From a checkpoint of a small transformer trained on Wikipedia.
Size: 15 layers, width 320, 10 heads of 32 (2 for keys and values), MLP 1280 ReLU, vocabulary 2048, 16.8M parameters.
Architecture: LayerNorm before each block, biases, tied embeddings.
Training: a variant of Muon for these matrices, 820M tokens, 6259 steps.
Each number is 500 + 25 x the weight over its row's rms, rounded and kept within 0 to 999. Layers, rows and columns count from 0. Numbers have three digits each. The size before them is the row's rms in percent of the matrix's.

# layer 6 MLP up, 1280x320, rms 0.0817, rows 928-1094, columns 160-199
097:504515529520491482499483507505527431534528507506476503492494494526522506488479514520535552439547502522504487588528505465
100:489552517519498505546471494516461501529520500532464524504467492508517552491492480520465509526469487503505481499505551489
106:455542445532489492475502496497542513525486513481517489522516495428455539498476504510533522516433533509479514522551503471
100:544523486431519528503487462525490494524458519499505494459524501481506480550483531482528487544469520471498533521488517508
095:483514549519490476548496494486495479490480509487490451509505509521541542481505516499503483476554476527467478520536477444
101:492524478516530486513532505495501451512506431546418525480517501508483489533482560492475504495496494501510526508538497517
096:494498531502524504517517480480507489506502504470537499511521537485482484530494473451448528476496512489544533541552505460
101:493551481532488486465520541520504452540483509468495512509429488510562536488468474519532506471540477554535490482480533510
095:491496497577505489493500494497505498492489524478498532479525502507500511526462465427483500481481549479499525496530531463
103:516542492465513542490494503483529534493526472507474471467494462527511502509525512485524500501491475500505508508562507515
100:547471547526502437485478494539545492529515504511488448534463533455508476473487502487498472480508519474500519485483510512
102:509521505524486478503473490541527497512473510494488528488523491464517496520557493540527489482505572515517473489467517528
090:480505473465507503506533493510500511456536518475510577549498504539481505552473515537501516476450481507526514503500500500
103:516500503488488506504537460491461525479478479496476507509485521517518524523471488477465504482532501537490469474476505488
100:511500500527479463519502508493525534493467468492523501529546523545467535524460468490497480496474528475505572466494513528
105:489502514492467483528485532530472483513548498467548475506548489498533507490520484517486450512533463519503493480495491505
096:504518519520491522518479508472501465532487542518470486495487480468514458536481540494511461477493495477486505492521506496
103:522518498476471503507512474485502478488475482532448517505520516486511499500528506490499519478507496487489483503516510500
112:513486485515494473523502495528528484496506468499507509464479508478514473490527479480525519514470508513482518483496482517
092:506433490513536491515486523483492478485509576548528489536486480541514551547491498540467508517479498498509509466486493521
111:489525483545522552499475513537479478500479481499510484500499519484566460492468526487498455528522501499537562490448523475
098:512516526496551507486483469504511489444520506478506538470495528460520512504471489505471458513471471481502548492481499546
100:513501469531490460456480501520499514571478527520479513521506486474478510491528466456563535467530490536544492518501523526
102:496524525532483514449508471509492509538499469457497544461515505526514456513519540486495500513500508500454498508482486512
106:485493517435501549485508472469518523487457502499504494478479476514538481497540541518422500518438489507503480496479498486
090:508484480519525474507465503525519523505469482517499513513516475426515509516542577469494518528446462512527514522522524488
097:543509512474519499469478482470473519480480521508493556474517491495509522507500495503467486499539518488469510493492465462
093:487491545525484475513498532488489521495542499490489469446505475482523502497490530475466499471512484492525498568499520489
087:485525469482462486471521496487482518496456501496505490483503521519513493525520496470505465544520544521462511506478475521
113:500507492509484508456489438508502533526471484479513526475542511506515462515531491465524526479502512535515524495527456484
108:472509473485575485491504495461462507506488517497505512524478456503498474523514493526519500458511534439508452527503469519
101:501503485480553451487507511492467508473518517503509484516481481486500537499455485549482499485504511479501486525515500509
096:534482524463487466502446467474488488486438477508527506554486520521530513519500542482547505482455493521526482482522452522
098:525487488488503496536499481530495504524495458539483525550560468464532491580518540518469516484481456500511523477472492526
098:514532504506502447512464481487471497454473489506517489467587479482500510463520502505541479492472530486473488494511533472
096:502493527509531499512524512499518515517421545511495496505501464460466452511546466535504500539528478484521481487491493495
100:514510510534507494495474450490501509541460450493474521544490475489494519457502513463495501462476489497507502521520493488
094:504478518449492443494491499481482520519511469491531510498501501495502522491500546463477476508493526464476522493478464404
100:493476523513481493454489475511505503461558515465486475443504497439550526492538504500484512511520492543492483516512496531
110:460519507479473519457482471506538509504529505500514508482550516510521494478529537520531467507511467500486468476508533518
095:513550506517556551482484527497539505512485487502459463504477535505497486494515490503455545448475499522471523494486488496
099:486510538538485451490483490514504507514521477489519496504447571468511482529509531473493496542446497480542504495507495513
102:461491455484509438474508508517498458539516509525477519458505449498479516493513479484488489514480479502489509513512508497
103:471504459525573509482513461488486517497489456478511510493498474467460512509479494495524530547496549520461511540501520492
088:502505465483467468489458519488522521523533518498500488473479482485496460494467531483507490496450506474523504478550511484
102:468465470444507481538493481524502523458520483494507524505525517478465486525494487468519468534532484561490470516476528468
104:498501500510446459505527502521456500538498476515506540505488531527507517493567475507512470539478531527551493478496527531
100:489500476518532489467493469536465519496503508534516506511513478489508515515503510476506494500493508484505523465514494499
096:500516480511467503503491516460516469510445504514505530471467462499482529546478494517526520447510499486487485509516537481
106:473500497478524523509536508528508528510502514554512461513491501465519487512485493487504509499496479476518489551521488486
131:483534493488498516515544473511520498473520504528474504479493507539486483521509532482500493535494520498438508521503501449
106:510505531499483505526479509518491523448503529492464514512495508442447508536498506469472513530474473548469465514497503525
097:515462505470511454484467512528482501500513510489491489488500480478521523544506480504496512514513505484492488478510472493
100:492488519510469495472485488475511486474511472530456535495522454496543537499494471501493443494481497487483470535514502494
090:504515511515476551488480498495516483505527471508510497495480514497489501487493469484480509446475537453505515483458455488
098:460529533486482532470480523477506500535495478501481495513507531485486514504525511524527465513500552498463528529534507531
092:468475558530506543445524476454511523500504508507549507477483481516555516511525475504469494500504512495470522517494507533
097:516498510509486489514442544518522489533487452502492500462521502503493505455502485487507501547495486502538548492451514501
100:530474485483503484479510476468480494547483476521534516500500528481485493470518460479485493520514554520482528506502518501
107:523458496493508505498502497462525526508470517522495476446524449524490527469505464489524502542473539537500537497462500477
097:464482491477468490512512491455452542486519463502479508458503467459481502512508478492508519535492497507562499538511527497
096:506468493488464503518463514539504509506500484474486489504511495511484483540496486488510434499469492520482499480511502499
098:514514535519445496496502458525503501509499495476480502465506476523492533515475516485463467486490531506505482518494497463
101:473536455527480446507493460457510457465511519509484511453541493513485517497495505478473502507466471514536474513538479485
091:516506493516531530528497483514540492483496481517477529487552499469493510501511485499472484536431518491526467480523521486
104:487498489475458508493457514517481469524534531494447515503512502497462541497533472521521505481454480499502527504527517453
114:462498453531499488465485500540493496514530485508508517527507436491506536492499496534493504512463498489491481503566495517
092:487488535494521541501483491463524470512516458499491506448472529471535539491477483526503518491476475486501547485499507512
116:491510528505483484482489478486490546482465508514522513514509527494541520519569549496479490501484518501548524532537519496
099:506549472538514500505494503468512452499482479489495542480507518518482500497511496522497493484479479481512538522469465499
095:484450501490470525487505532510495493520480486502454518472482464490500486502498506481485522517430481525504501497466508436
107:469486417496499523480503477486517473503482476528525518508529517473462526526485471490507462497502500525502525471472507509
094:471495513535478474522517495522510505483497550511517479491458528480495483498516502482469491534479500460495498527516513531
105:493532447481526505471464519518472504489544446500483460508495504508473482514513509508534485487529565503538522508497541460
101:499514501489478485493508492465508504515436509490478487504532467502501512476507510537530492498500500497533497456482519484
105:471501521520501537498509486488532511488468540470483517527523480520473513491452510552528500456486498473499522487478485486
090:501485487466514495543498497465537505524508572534492485504497511539552516528508500541464482488515527470512447486488492489
098:508482455490537498503537479492497516454506446487480497497538490518558501477492523480507512497517536542517444511507491485
109:480513514479504516480504521483534480511535525479479450507535493489503492496504538503531523497516528500524475513489502492
100:508484542461480543465514490490508493489456492512526524527494504503478480495515512492494521510524522526492473517477513529
098:449499537508528469545533483458530473507498524548495511482485517499500514515513517522529493455463450508511494475473466502
102:469505516452548524530503519515508517504510542436510476464527472517528498518523471509487540542477521475473546500486514517
098:510550524542503504475527530529508524454502484541500544524519502482506487476453528510490508490530474521465484510547536541
101:555515520488527510480524511476519487492470495517532497486502498498512487496492490520470456484512514502490520537522461482
100:475523476503467509555521504498538475499524484484485501482518521469472459473506515533523458505503532519534501550498511500
103:520520460459500500533511501519485501506452498440469461478476534500486510523478524463537453523502526505466505499492491487
103:497527535548478538490485469559516538540515503512501508523521430486535489496487460500512489483531534522499493581507494464
094:533499547508514495513478521506525489509513527505529466514440484488498489508500522497507476550502492493492475487545492507
097:499517467517502524444489521534501515507524484503523519527491476473476466526457490513480491520424521536500516514471510516
094:462470563503497502480457532458502491560518463504489491487541523491493485451488498492508461454527511510498544503513522472
103:493530502509523474513501438496479502518532457535501553523508516523494495489482435516498506519512528550520486479484481540
096:496481486492486513486484513512441507512494513470486458494503463515491471483528501526493523536503504513494483530515503481
098:505522514528469482499552479555494530472498506537510524505487506480514473518530482500486523464501524534527497559499524538
096:461463452488503518487481520476487487533421499484468498467447499542475525487526508487490510474517497486470521500503451533
101:489469489483498511492480482518499488500465500512513440458510508519476498511488503509506491531512527492521611451478470524
097:502523509449522500485493493490460523526520532514529528482478509519513518517503508494512480485528482529491500499467514454
100:514495504518485482483472492516481468480500495508512484488483520505495490490539483482484539505498539469500493491491490520
103:491535503489502490496512489491478517510519502513501461501517445514520469495503497479502445525483486502497522596506521486
105:521539505477474486515486506501489470502549462479479491443493534422497491494474489481503470467519465509587514495500522487
094:510509494488471489484485464468484482512484488519510494510484483526512514449451481458532481490471530490499491498481498524
104:460502514478483545493552472510459530493461477504465531517499518510518491494517548514477514433547512502526487511519469487
103:489494492516485512523459488489460523501471484531454565519462504482509492517487509490507524462513488535484487501508482502
102:507478515444493471454543510476476510476512476472541523505478454559535475473508497478517534534517493499536552571514485500
094:480537517506509473453501516482506512510513519508532532495548508530524521518535533492506478470513535518497474492510539515
094:505469486518516518480514473520527485558488496494499552502446481506523528499504478490505476503473515503474498519507483509
101:522523513518495432506480509504487507492475513516498506535457498503454459502501513498475469519493501535507535536483476531
106:473523520478456481515471538496511502490508484475484506472549488517544505484496463490494506521557498455537507474490473474
098:510480558541516518447502508505495509520468523494479480496543468492506512483540518517460481531453485565509510487501510482
096:482494555493510521526502504532501496469484521535519522501498464492509506554510476533446499498486454521489546456506514513
095:489526530454536500483490530480517488499449518435456495550496509502500542539500467510491483529476487463469511475492511477
100:467519523444498537481490521479477510518517518571463521503510443491482506518492516528526529480494486449487493536524542497
102:531493494488472492505487516509477489487484464495541490496445503520501528487500549527492503490519483515512470541501517532
104:493512508484511516478501486518512499548476487461510453510470513502451517492496476472537482526510499465514556466526481494
098:472484479508444439530488518488500477465532445497536521504516524501493489489499495498520467511505474462504525488511487557
097:485458474521521481493535498525552545545464534533476514513505494501498480460480487496512497506486510512471497556510487497
100:499491497530471503526539527488545495512507500528543523538505509481500500520547498468516486467481517516597477514513450499
101:504540524537549490522521485495487505482511491495502488453508514525486485481515505466480494504484512530477498514517519502
096:504499489479494482512495486522493507550489522511474474508487456511452497518459517484520453485551514544546494514495458493
092:514534480560523493480525461476542509536472494521528553498500503508525492495517544514507466504530513467549503517520498559
094:546544510516559501532475492533507479464487567511503495519556489518521532502489510506453479530516476509532464532531465519
098:509506485491474515552521484459566460513499517533538471457512506483477510507519508509519480507534495498498505510467522513
097:496531501534544518436515465491529467531506509501477479506530509496530481504476491490501486521515544476558479515501480519
101:524545493497530483536484495520503513473542517480487520474504511489516484496512523488485493453489471495507468484496497509
111:510519492540449530449498471486572539518495475530482499495459472490521512518498472482540531538489516549520499493503525463
100:545521502504496488512521496478508433511526478510474468477468506482522496509516531492535483530482542499527466536565511504
105:462494503468501427514463502492452530502521475518514467499493458500480524514505503500461539535549493517482471527530491522
103:488517482483518487504478520509467507487456425528493502498482474483581474499536536497506475513469496522513520476505547525
103:522481480471477513474482477520487504499533485458534501523478514541482510521537527468486470513502492489502482499508553514
102:525503496478511518503490480470499494512491506478479524516520486523461491515480524516539452490490546488525485520491476509
101:474462473503484458454478507488436510496455473527507529464488484539514486466464506450485470471484464496510484511481487487
095:560493478472492466504461494492497495465505486524478464520498513484519474490600494486536486516497532488484507502530499487
103:498473469498556501515491511492483511493532485508451524477487477491540532495488496503482502489463454492518544491513487514
104:505511488479482502523488481443524482481477536508464505540485506525473509507483506514474495505514530483493491491497482472
103:501492510511497496475462501483515520547531504521502520494512531497531509525484523552501461497521484489486500493492509528
106:516514548513448495431521530496521499513476486467469484494493506561494487519488489494444493502509492452494513479500472430
103:551547497474450517540488524443504473517497469479527498519497452477540507470494473489526481529442500510490484511505477505
096:465528508524514499460453480512503519526539501510456504450481542498505520467479473531547499495527529494500472479481517536
099:461520469496461503489488489500476519513491468510529499509515533519509500490544488509510478488532485519509533518517475521
106:472521504477519481533479465513521516485486515466518491442491527456539459519485516490475514532455466516504507481479534474
093:505439504452532499518519497467490505516456523484517498534409467474567534490515535537510507505496556513503526474472522436
097:501518525524452517457488555562482496487539499520537512503472540483494498432489488520489496511505484549488495551512485511
099:460473502497473461543477496529458538483514500505489520484500495528523503471508505550477496469515485485451567495510477524
103:509483496507505449520506520554499502509467479448458515498464451513528499550516480517492514529545516497506508493495473502
096:456503476538467505467466479516455491483549478516499508439546519461464480485536534521501519524476465503461539475485510499
100:501540505520451529536512503501529498522503521494507490525520477508513508499498503535506479504514500526515478532479524492
093:467519465489506532475492478468512460493477437511497514527514557483459483467504522502527505485464512506492513441549492492
098:492527441476493483523507497511456501519477490506475501483501517520520511515550494484494509497501509505513480473551481489
106:494494489476459495466511483536453494477510498484479512516467532463503460537482458470445512545490522505507503471552504534
106:455518499522499533496506413510481508543474499521495512470529472510521493521521506504539519488545486505481513532471478543
105:501454510454520471517483521487467440475487430450524522461530511501508491489549562483516482477511439470499485482523484527
104:548496485529470475511508487487491489519536522532498481487506494527481504481496480530497461507458471536516517497473505505
107:486465527468497474492456504441465527524477483535493488455491439474498501485486495515477506471522488495506522508508519504
108:480492516517514568489458434511493500526502498477520490465469472515477556458492512487499486473549475525545491489498495490
093:509484472475540490494488492509483497511555507549466477515495533494482481513493506478437478506530485523518519497483510492
103:513497492489474479469525528485517524516487481469559472509529507480481483491458442467494499536480519457491491503499509536
097:503509530494587477516504474513509467512492518490439500488531517506501512474459488549515485496464509485505514488494497512
097:522510495497506503503473498496501524544514513499516489469516480509536539505488508532464534537528504545544504495502485472
104:474500528485497498493472491505500508513491508474486524492501465510478501503476510519492516509500522517484529459483494501
094:467507478518542488516530498495499485549484495508517512477454513482475496512466500487526495486562481465521503519524547501
097:525533452504488491522528490508484524504496495531501493528506468524545508505467515482531475506507467517471496508466488490
100:526498502498544473486472467476484490506499484453519506482485517500496558518507498542551518542517452551517543488521524505
098:515509503542533499519507512512452498501514473515418471451482518490532529514466488464533477527512493510473513454490523492
099:527532517490499499498430507487488500440508507497506466519500474501501500500526437500479525498507473531492485521575483515
108:518523489523479499496478492553474545479488518495540540464486443431475570494481526483508492475480443548532491535454533529
092:542498478503496452513471484518523467528513510513459514489520510507504481520489460473540535498481548474526504490517493482
098:469483448513564469494462489485523490492460470528544492518503504502462522500527490506433517509519443476541486492477516479
106:506493484478499482473465487506536511442531517510489505507544513522483537468481449480473477488466515527519579492543514510
# layer 6 MLP down (transposed), 1280x320, rms 0.0381, rows 928-1094, columns 160-199
093:501478505511557484537475479491532500511486498481467473519514558444482512521514537493514494542479495435520522506499516521
110:461502535483475458505500557523485455547447503465499521531504500540505464526529504497487498535501525523496485522472523483
116:467461492520508521511487504530476503487507480450486513491501545503510493521467465488482507496487534467532516491519545503
109:493460492522517471497469481476493513541494485461512524496495484486520499520499526498502529476491541511488443485499472516
100:539485486516487542504505511488492509485520569529490487513510535555439522514497493560498504516497468464505527478492460516
084:494487485507471518541514499521486509508523540494463528480487483484478440487528501477569481533540506487493506458467468521
080:505514497497495523533496494522431500559531479513475548510475505526479508481514497480532525567487533512462514493455523529
107:506492504482484489471485492441492467496487508510473508516442497427476499528523504497457468493518510466477456504498510452
100:514471537510509490494516509481488464511541451520459475464519515517502482517496507519505562478513479486503452479519496489
111:475498517508498473494526532499564532445485515509465490481523513516501491490474544488514497565503522484527476495486538478
096:511510488537499551471488495474491514527467498480532486499495505539459485489527502540485544494515524536498455518519491509
101:471539520532514482502551521477462464510538519487501485483476511506495486497437508487501503520523509491539484496530479514
086:476445532526499518461477476502529479489483473489495508492521530516517557520491472457533497512516497493498478497462472531
109:469496506505494468485505525516522470496464528480541503507513511535543491503473533466462452476514455477481509495518494507
105:499538499491529482491516499528478454488503509520506501445503495507435489500504512481568544467500482519498489514582508511
108:522490499461532454471499527488526506462503475489521494510486537506519515487494475499515463512465469501479491487462500486
096:459502472494519487523493552547528469464432484476493570499509519517515483510520506502513526484488515505476448501460483501
114:500540515534530539511508512493508528486513484504479473499502485481460497549540492450508515516509511479511475483529520506
077:495496508484507501476506478500511514518539501494507511453480501540508444547495500484535505496510512478530520464525497542
093:491540521488463486466483475514518525521448438518507528537506539493523476500476515501514510518481528518489488498512467457
110:513483511488533548487494530529474522484476546471492496504471497531484525488516481484531467490542469484476519496488506473
092:503507448475489529493491516509513474547499482528515532521500490487518516513505507505530518473539486489523526503471456516
095:488507527535504526513489503463492534503525544469594501509510484502505512506536521520473466528470512512512492529512517505
089:459512448472517479487470523523500486528489521483502478489488492492474528506451505475477529499487501501486446508552518503
110:526521466448531531519489548533490466448461523534478510522524503489480459509517493512538456473470532500473535514450489503
086:507489474506447483488487518414516516548504483501514511489489499538474521495507508523491509518522513489511540487469494506
095:496521456513458525537460492520492450477484493502472509481531505530474496478529485483500493532525467509473525509473472511
096:512476463489504499508538472506492452541506488539470520529494424487469509474526489482480460518541480484508488522524491502
085:480516516541474500527456483465478477501472472497501543533485447519499566513509498531469483516534488482498457527444524450
114:484488505484501493525497494502507526515491514479503470537511495480496476523458479510498551490499528475532470505481506499
122:494515464548494497535517460513543532439461567528492498484455439502459449539490505498499473526508501506447518527458499521
104:499488477525490509486544435475492516509484565531497493511483525500526502521512507472521488541489459515493548496521495465
092:463526449519526525510539510462560526494531489492459521540491504518515466494491474502462493483508473527479522459457489519
095:517542532485485512474469491486516501481518475452505518510499505528473528504467492508563478472523532500465552536485473482
098:521515528470522488512480491469512464530530531460486507517467491533518523501512555519488490504489484488470464520454522534
103:505539497489490492496511532524521519484488440477506496490500515522525506475472488503536496517461475501533501542541495536
094:559488504524531561441494528492512472493515525457505442480552516536451531567497505535474491521518534518501516455511533544
101:515499470507465512579468516503524479493467459466549513506474485469537490539524501496483490542546502485512474493489523512
108:454505491516505473471527532468467532461508487491486536479522546509503486504500505548478486494495513484542487459464522511
085:466501456535488486569502478508512511520544489524521502496463493467486453462479459470519539501495502492505530520530489507
087:539453494487466473493475482527479513491513502488537515465521516485519566521512518503515468514497532478505525513504517482
105:520493473488483487506475503517483521497525489500493467435494503508511480523491498474510515490528494464488472464468501483
103:510511528515482511499517500494512514478506478531490483504484523495491467522469560474541529529518500457451502543490489514
110:478509466452487508487498511515461488479494489543452468498553515494493478545525452507496489484522507483447488563498506510
084:478515501545508545523453500445512466502452458479569510511488523522505497511512534469505493493479471503452494479497482485
108:502478509501543517520519501500487510513508504514486498501419506488503535543474500515481478498451475471511510512513498524
108:501497499532479495497516518529513516509515498464478487481514482474525508457479484493483509494478535487500524487483486514
109:502448512510499511492515472501518492534512527524495467498516532532492475492498533523494493488515526454472492477530446497
091:470478514522476494494516515513475500477525507521464499533518543515494550472486524505456519513481526468508504498492501523
094:478558461512517486488490518522444494518483535499496486504531522519500495510541473479490542499523470529451460511494545505
131:529479508495476501528513478497505505485572518522480491517499536501519509518464527466520474537480533520495502507447494480
102:492511493500504505464545565493545480504447501486472457530470433524494484492539534478482483499562521484514502473520498458
096:490520502513543528516524518482493510468497460555518508509509506477479503477514501484515471507478466506483492521472486483
105:446479518484488533457500496528494475490555505508495496492515506480533496517461500505501483512517508490475501495469502488
089:528498457500543454489512478478514478513512466476475508467519514497483520553507527485499509522497488505528465492493469493
091:509483489527499487522499483500467509468481503496508483511464517471525505494525432511464490463488457510468515500445525529
083:493509486493542490553502521514506470489505507457463530483507526493559571518516439507516486469510486550520466515516469506
097:526502515481479514478520435514489469502492509488497496461508541479531480499511525479513519488535506470513478509543531499
084:507481501512519482539513495504491520482481537440523525511497515477522471534484524491486488493481478508512463517482503465
115:523523487503519507531514501534531479510495492512457492530484504480510473513493521491444531500502511483480489517502524480
106:527529473493517444518510498555465481514481492507519496537463515480532502522496477503490504489503514510498500482546526468
100:525538460464511489483544456484498479488489542491528518551518480465565508483509481475490523465549521523490496536478479491
092:468526519502476559469494480535486490511546554512485543459524506504480525450521549483510492490494498522501473538504506510
101:479542533499504492520495514495499477464496504523453490544534529474480507512484510469486495493477492521458477482488533533
093:480498492479508497474482542510514471499491560518457492526464505499507509506464471496539491474513492497485559522528483505
114:476464498500499503492446512510531521503503517513474543458508444480506508514508468459511486508455520509522520466490477429
118:499498489457499527514508494527521475536509463500479464528538471521517503477506506494529505518442472518507505506476486437
099:484529478524493491464500503550459498511490487500476538532461485517485484526510485460471489562523489517528472528471502516
120:472506499486484550499523495495469516486520501495462493540515523472478499535524473506526509493443525474440544485466532506
094:538527504503458495500516556521488516520524498481535476530481451516521551485485482488485517494497488508521493537499503494
099:507491485472535470485478511494512533505506520536497512474531523517493465508509523512479525491517479472502513522492519514
106:482490509525472478528487548507467476512511491479496543490490489480555501497527522513510534519536503479511491533528510528
089:472501538468506547490490500541506532538498509529496470512477499547518523471522484475477546466491498479511516553518494487
104:474497536476529511452517493475508511491449522503502519514480510523505520457526473502532493496495531468478500490474470474
105:515524487518489522499502536526524515467529475553484502531498495522544525479464487434488472467507518469523506550528457496
098:505469527479494510519462488488515518510514454489542498495450514471508513504499435511487504479459493531510482529473550533
087:486533485483520504469515510516434504530508430481500518534476486518492490509471505486455494491488454536491535509515461509
099:503463491523458500516460531555491471446469503511471483538454473546481475511503515512513519504515491519510554487506476523
108:466474487528513541486512498496519530497514503544514481475501524493460447482528488515505546494439508498514485493498527495
100:550518504493482489516478489442498481516496514487494487497466483531512505514502499547458489521448510512502499515516502491
084:499497511446477500525465481504455509495505493487546527512488488524500493491530511473509456499494491512497468552561496536
102:505496512568491518489470494479484480494502498508529503481485496464521512500559527476519491474488510485496517497495473479
102:506490510522489511491458515464498485520484483473514482516471472520546474485544466489539500480475547499509537459474480475
105:518445503455502497513483528521500482508519496423486532481483510520498480549500498513478542469483504461490482505507500541
099:500519502505502510507515483523529550494525502500501502474510451509471506512546468478514512488478474506492493470528432507
105:518488515492511507505531518497486466532457481537478478512537495520463458488503538511512505520440466477499507526549454518
104:513466517483496495519501533483501502513510477539509499505505529492524498498494522458505478477481484489523525505520539515
089:502495494540494506539492485512512541505496490498470473490537526460502490496489522467447501496482499507517485474509431487
087:479455494499490488540498504485514512503512522547548511527476537537492482489529518505487533440525502482522504487498472478
086:519551471531494468461488498515456513491444488481500496518484529504525509530524544534520516525487474495518499493479506505
116:482481475506488522520488515517468489498526513502478486523475482491513528520490524440504514471538450501511451490488516507
098:485499501497548499500523515536506476514444485518467521498505527481540556553469447492503524526498482453510511516505472531
092:488465510514508489522475496471530472486551528509464502437510497499528485489514491462473506552489535547495553518483496474
099:502563506500480499496469504533516465521484519525486498476505488467516515504494483523515470506509533505464447508506475444
102:479523519504508488461479488498494465462475489503520467545474468481526511499481534438464557476551512460512457485498506497
094:508481532514495468478515500550527487488450459489487485496543476500508479473511503505479497474484499466531496496530519526
100:474512506491471476508506494479467530485499570504495513468522479445515458467497515515504485500487493540524490469527526449
092:484477499519488473507434517518525529478488523498507484487483473517469490500506484506518506460562521508467501490509501519
112:489491526506496504499524514507522474486464465521522490455548477523495475462513520526455494502515487514508468514501479494
091:487473463504517504496546512457488519488490480462517473521511491485518503514477475496532493508525519526502482552519530509
118:525454513498472484522523510472514512508460488530501502496491516531523516483494478477522504501479479508544502505524507504
098:512504458470521473501478517512528428476510516494495484515534542478462548519524484495495501493500505475552483490479499486
106:507502478507493545517504480481483438496505510474487495493527506435502515487500535502519503500490490509556479509498498463
091:500460532506515525499488447502537491488508457532465490470486515509493495482479494503492527510485505478472513499494504494
093:517478485495486537539470520515470553502492531507497459527510488475517523509520490473527526509468517511472489480500449485
097:498492471484475535512510552510530507537510557461497453482501536518553501445520550523513521494501505453494490474516497510
115:460456508508502494473515467530499508514532502471476552478472509504484505542488533556512539499525547511536557499514479537
091:439490486480465485502513451436482512524508473532498515483487508512545455479518514502519549488525480468495504477526490520
103:524513492520521517449505491475508551529477524501515517491535527535496480479512504499520525494514473522519501570492443505
094:480517469567453525520514520502494510484527488495504499511494542517527547470497510489499530452499518523493524497482468524
102:504486478518489481506515486459500512506511482486509533501508539534507502503508506483562472498479460504507495498520466510
106:489488514453468463511477479539511501512516497489507489483510535507510514530473473542502481500497490457484515525476499460
117:473488543502499522467442488492505502517511473499474488524528501514503507492506509476490490467505502460550499450538448508
094:485484468532495526498482452506485478495489533522483478530461508480471534542486542495510538517450465542500509523496478540
090:477505543506489491505479538467500468477506496465508535488503560542471501495491479514512482495514545451462495501468546493
100:474485470516472501476475457500477471474514474503453487489483512511490518463507515481500490523511506490480534522498518507
093:483504515526464513517503504517508512488508507566510493516474478459516464487508521496538508484490542507455549445484482469
111:501499471546493523473526489496524480471481544480502544524494504478505503495474489491503516522493488545505542497500493506
088:461461487463502501499464544521479516503497532522488491493529495545478524565506463494494489490455507544529505473484481470
087:544510520505450475492512521528425525510471512480469511478497498502478484455504504523486514510508499527465500469548501501
108:508471494570549489452499515495458496502495542471492528518495502531498505527462509520490453479515543556496460513498507564
092:523457541455472519495486494470449491479498492546473487502539499505506518519488490520458504495515510502488495449493547472
111:502458533512435517500497508481479508469461554488523520505444505511530512488492487495518514510467483529506505470499487507
106:495523504484455446502490484488487529495507503491480492527510497465456494516512458487512514494502506473518505491517483526
112:506463504508494526478515523488458477545528524516501496484477499522519512508501473510475504491513475456482483490528542554
101:521489543543477518473485460466446521511500455461497460543509494497489494493533481537482479521511489518532500527455513464
115:480481442530477536472542457485493510464452504499514453527517526533483512510493483485534503537513462509511520566498470469
095:433503480478472478458535495522489534481561518505514505534471531506518498497504470509502479509466477499452496492512512473
105:505480491532503482501514517514520482488488496493535557513515449448499561480487501480497545559506461540518472476499454514
102:515488548507505493518517495524503478521554495493492452518470519509475506468512489512466483564545513455495465535497516482
080:543542493510504494522494573489528536504497511503475514511480517496474505528483512495503524521454479470554486473490535448
103:497487541535506516530451531493524499485530520484493483495501507512518538528520495499482490466510447505457480488490483438
114:529507494496510482521512524484511527505487485507521516503508467516525502436505483521483486515540518505532489478508439512
102:483515547486521505526480475510502460543479492514530552480487474486482469503469532478468525540544486508483504508482506532
107:509501487547548493458534522496541463520487531521477559469532457500507497512531505497486488519506551497502522553516520515
102:444496483515508509467534486479521549494454509513461503562521474465512470533497499495523510454508518498478515468481499479
105:510452494521490478571468480503515489549495519486475508481501508445494451452533480443520506471539523464492503497479481528
078:554524479501504480495536510529462524535503513513500507507476467472481517474530461512489478519457487499498523447499519511
117:521522534529497468499498519508494473542478503516490546480469530479494512530507491512458541460498495480480462513506481563
078:474503481496529486505504508502489458515467498509485527520545502501436489524482526494491499487478440494482464538500513557
101:486466505499525491471505467455529584493492514467471520480439466480525517559487530500500480514467495522505492454517452502
093:480490515502482539504507487522554498548536513471478505506482516498515476529475550493507532500522551483527444512493495445
102:492489490519465523463501546489548468487535488508496514513498489451488481518532515486481521465504512445475525477501496490
091:512524523493549525477502556493479536523500501523553519505474519502524504508506485502516478487478523478511490479480471515
108:494491512490495494520508459518540536478486512472510498527470497503472488483533470495500512497524512458499497479503438480
086:483510489505495506473572537499529496474536536529507509483504476529436502520480526544495496535528502580548475528526471525
099:550477519488514484535510475489469519507455501451490492498494509478511495527459486491508520526493497493494502513519471511
107:485511488530519507475501514509534523498491493473553525508458492488478496519496485542555476491508507494479477463558512495
107:504508511473511474468529465492542505479499486457499504506493523518499480474492532472499502502514483498482491507525510499
097:506478517535508475448554504491524504506560496483526486512519511492513531501516559491504498486487504526505493507483523499
112:498475487522475484551532469490507533517526510498475524511478486532479483532466507484493537487500491528498549475521493523
109:525544470487501488488504459469548515507502506506511508501487552520492517510488510448473579484492508524446517497492490495
114:506517484497456496480485535516532476478535494521481507453518496461546544497518508475529480479502495478481483469515515448
083:524492492517462501555480468449521474491529502466509522447516503484546522487529498481495520499494492505533522526543462483
101:499494476457471506489505451427500457504510506502461527547519531515564488496506460533511466516487523458502513459472525505
093:456482507490518522512487511516509523487510467474520533497517479477513541502473485530533511457550480518516499495502521516
099:489536521482519481488567510520494525449512515481488522489487538492506492500500506498478487447521490457475529506512467527
100:486509512496474482480470494487518518506477497496491515494448543501519509502485507474481483521497515497491428508489468471
085:562530493484512496534475529465484496494471483463492488499516505522548553499473509492519476457487466487498470461526520510
073:476523508466535467471501489503514482476503479478504502518488492491492473531508462477524504488537488513527503488505466465
104:500532500506548532479482467504512494486525516520519539517505453522487496442490487564470512503507489493494491489522521485
096:544479520508493479478473492484516500477489531493512575540517535491512498527506481482484486498520507536510492560524475519
089:520498528505493510535502520523506502492485500484487470439471520515494501537480522527484485509495479507530459546515519505
119:533495521513520517525484459501454479500514506501490505527522480533491481490529496476495486495512477476493493453487534506
087:491493502436500520489505533520477488518479537505512526478524493513463497500456518528529487479522497553479504514435528488
102:518517536489477490465523519500450497516516510452501472493509459524529536530478521535515528523494510488512467488557477466
112:524503504527516494505477481440497520530520497494520519463531496496454455486506506507492513521490494500478498461464526512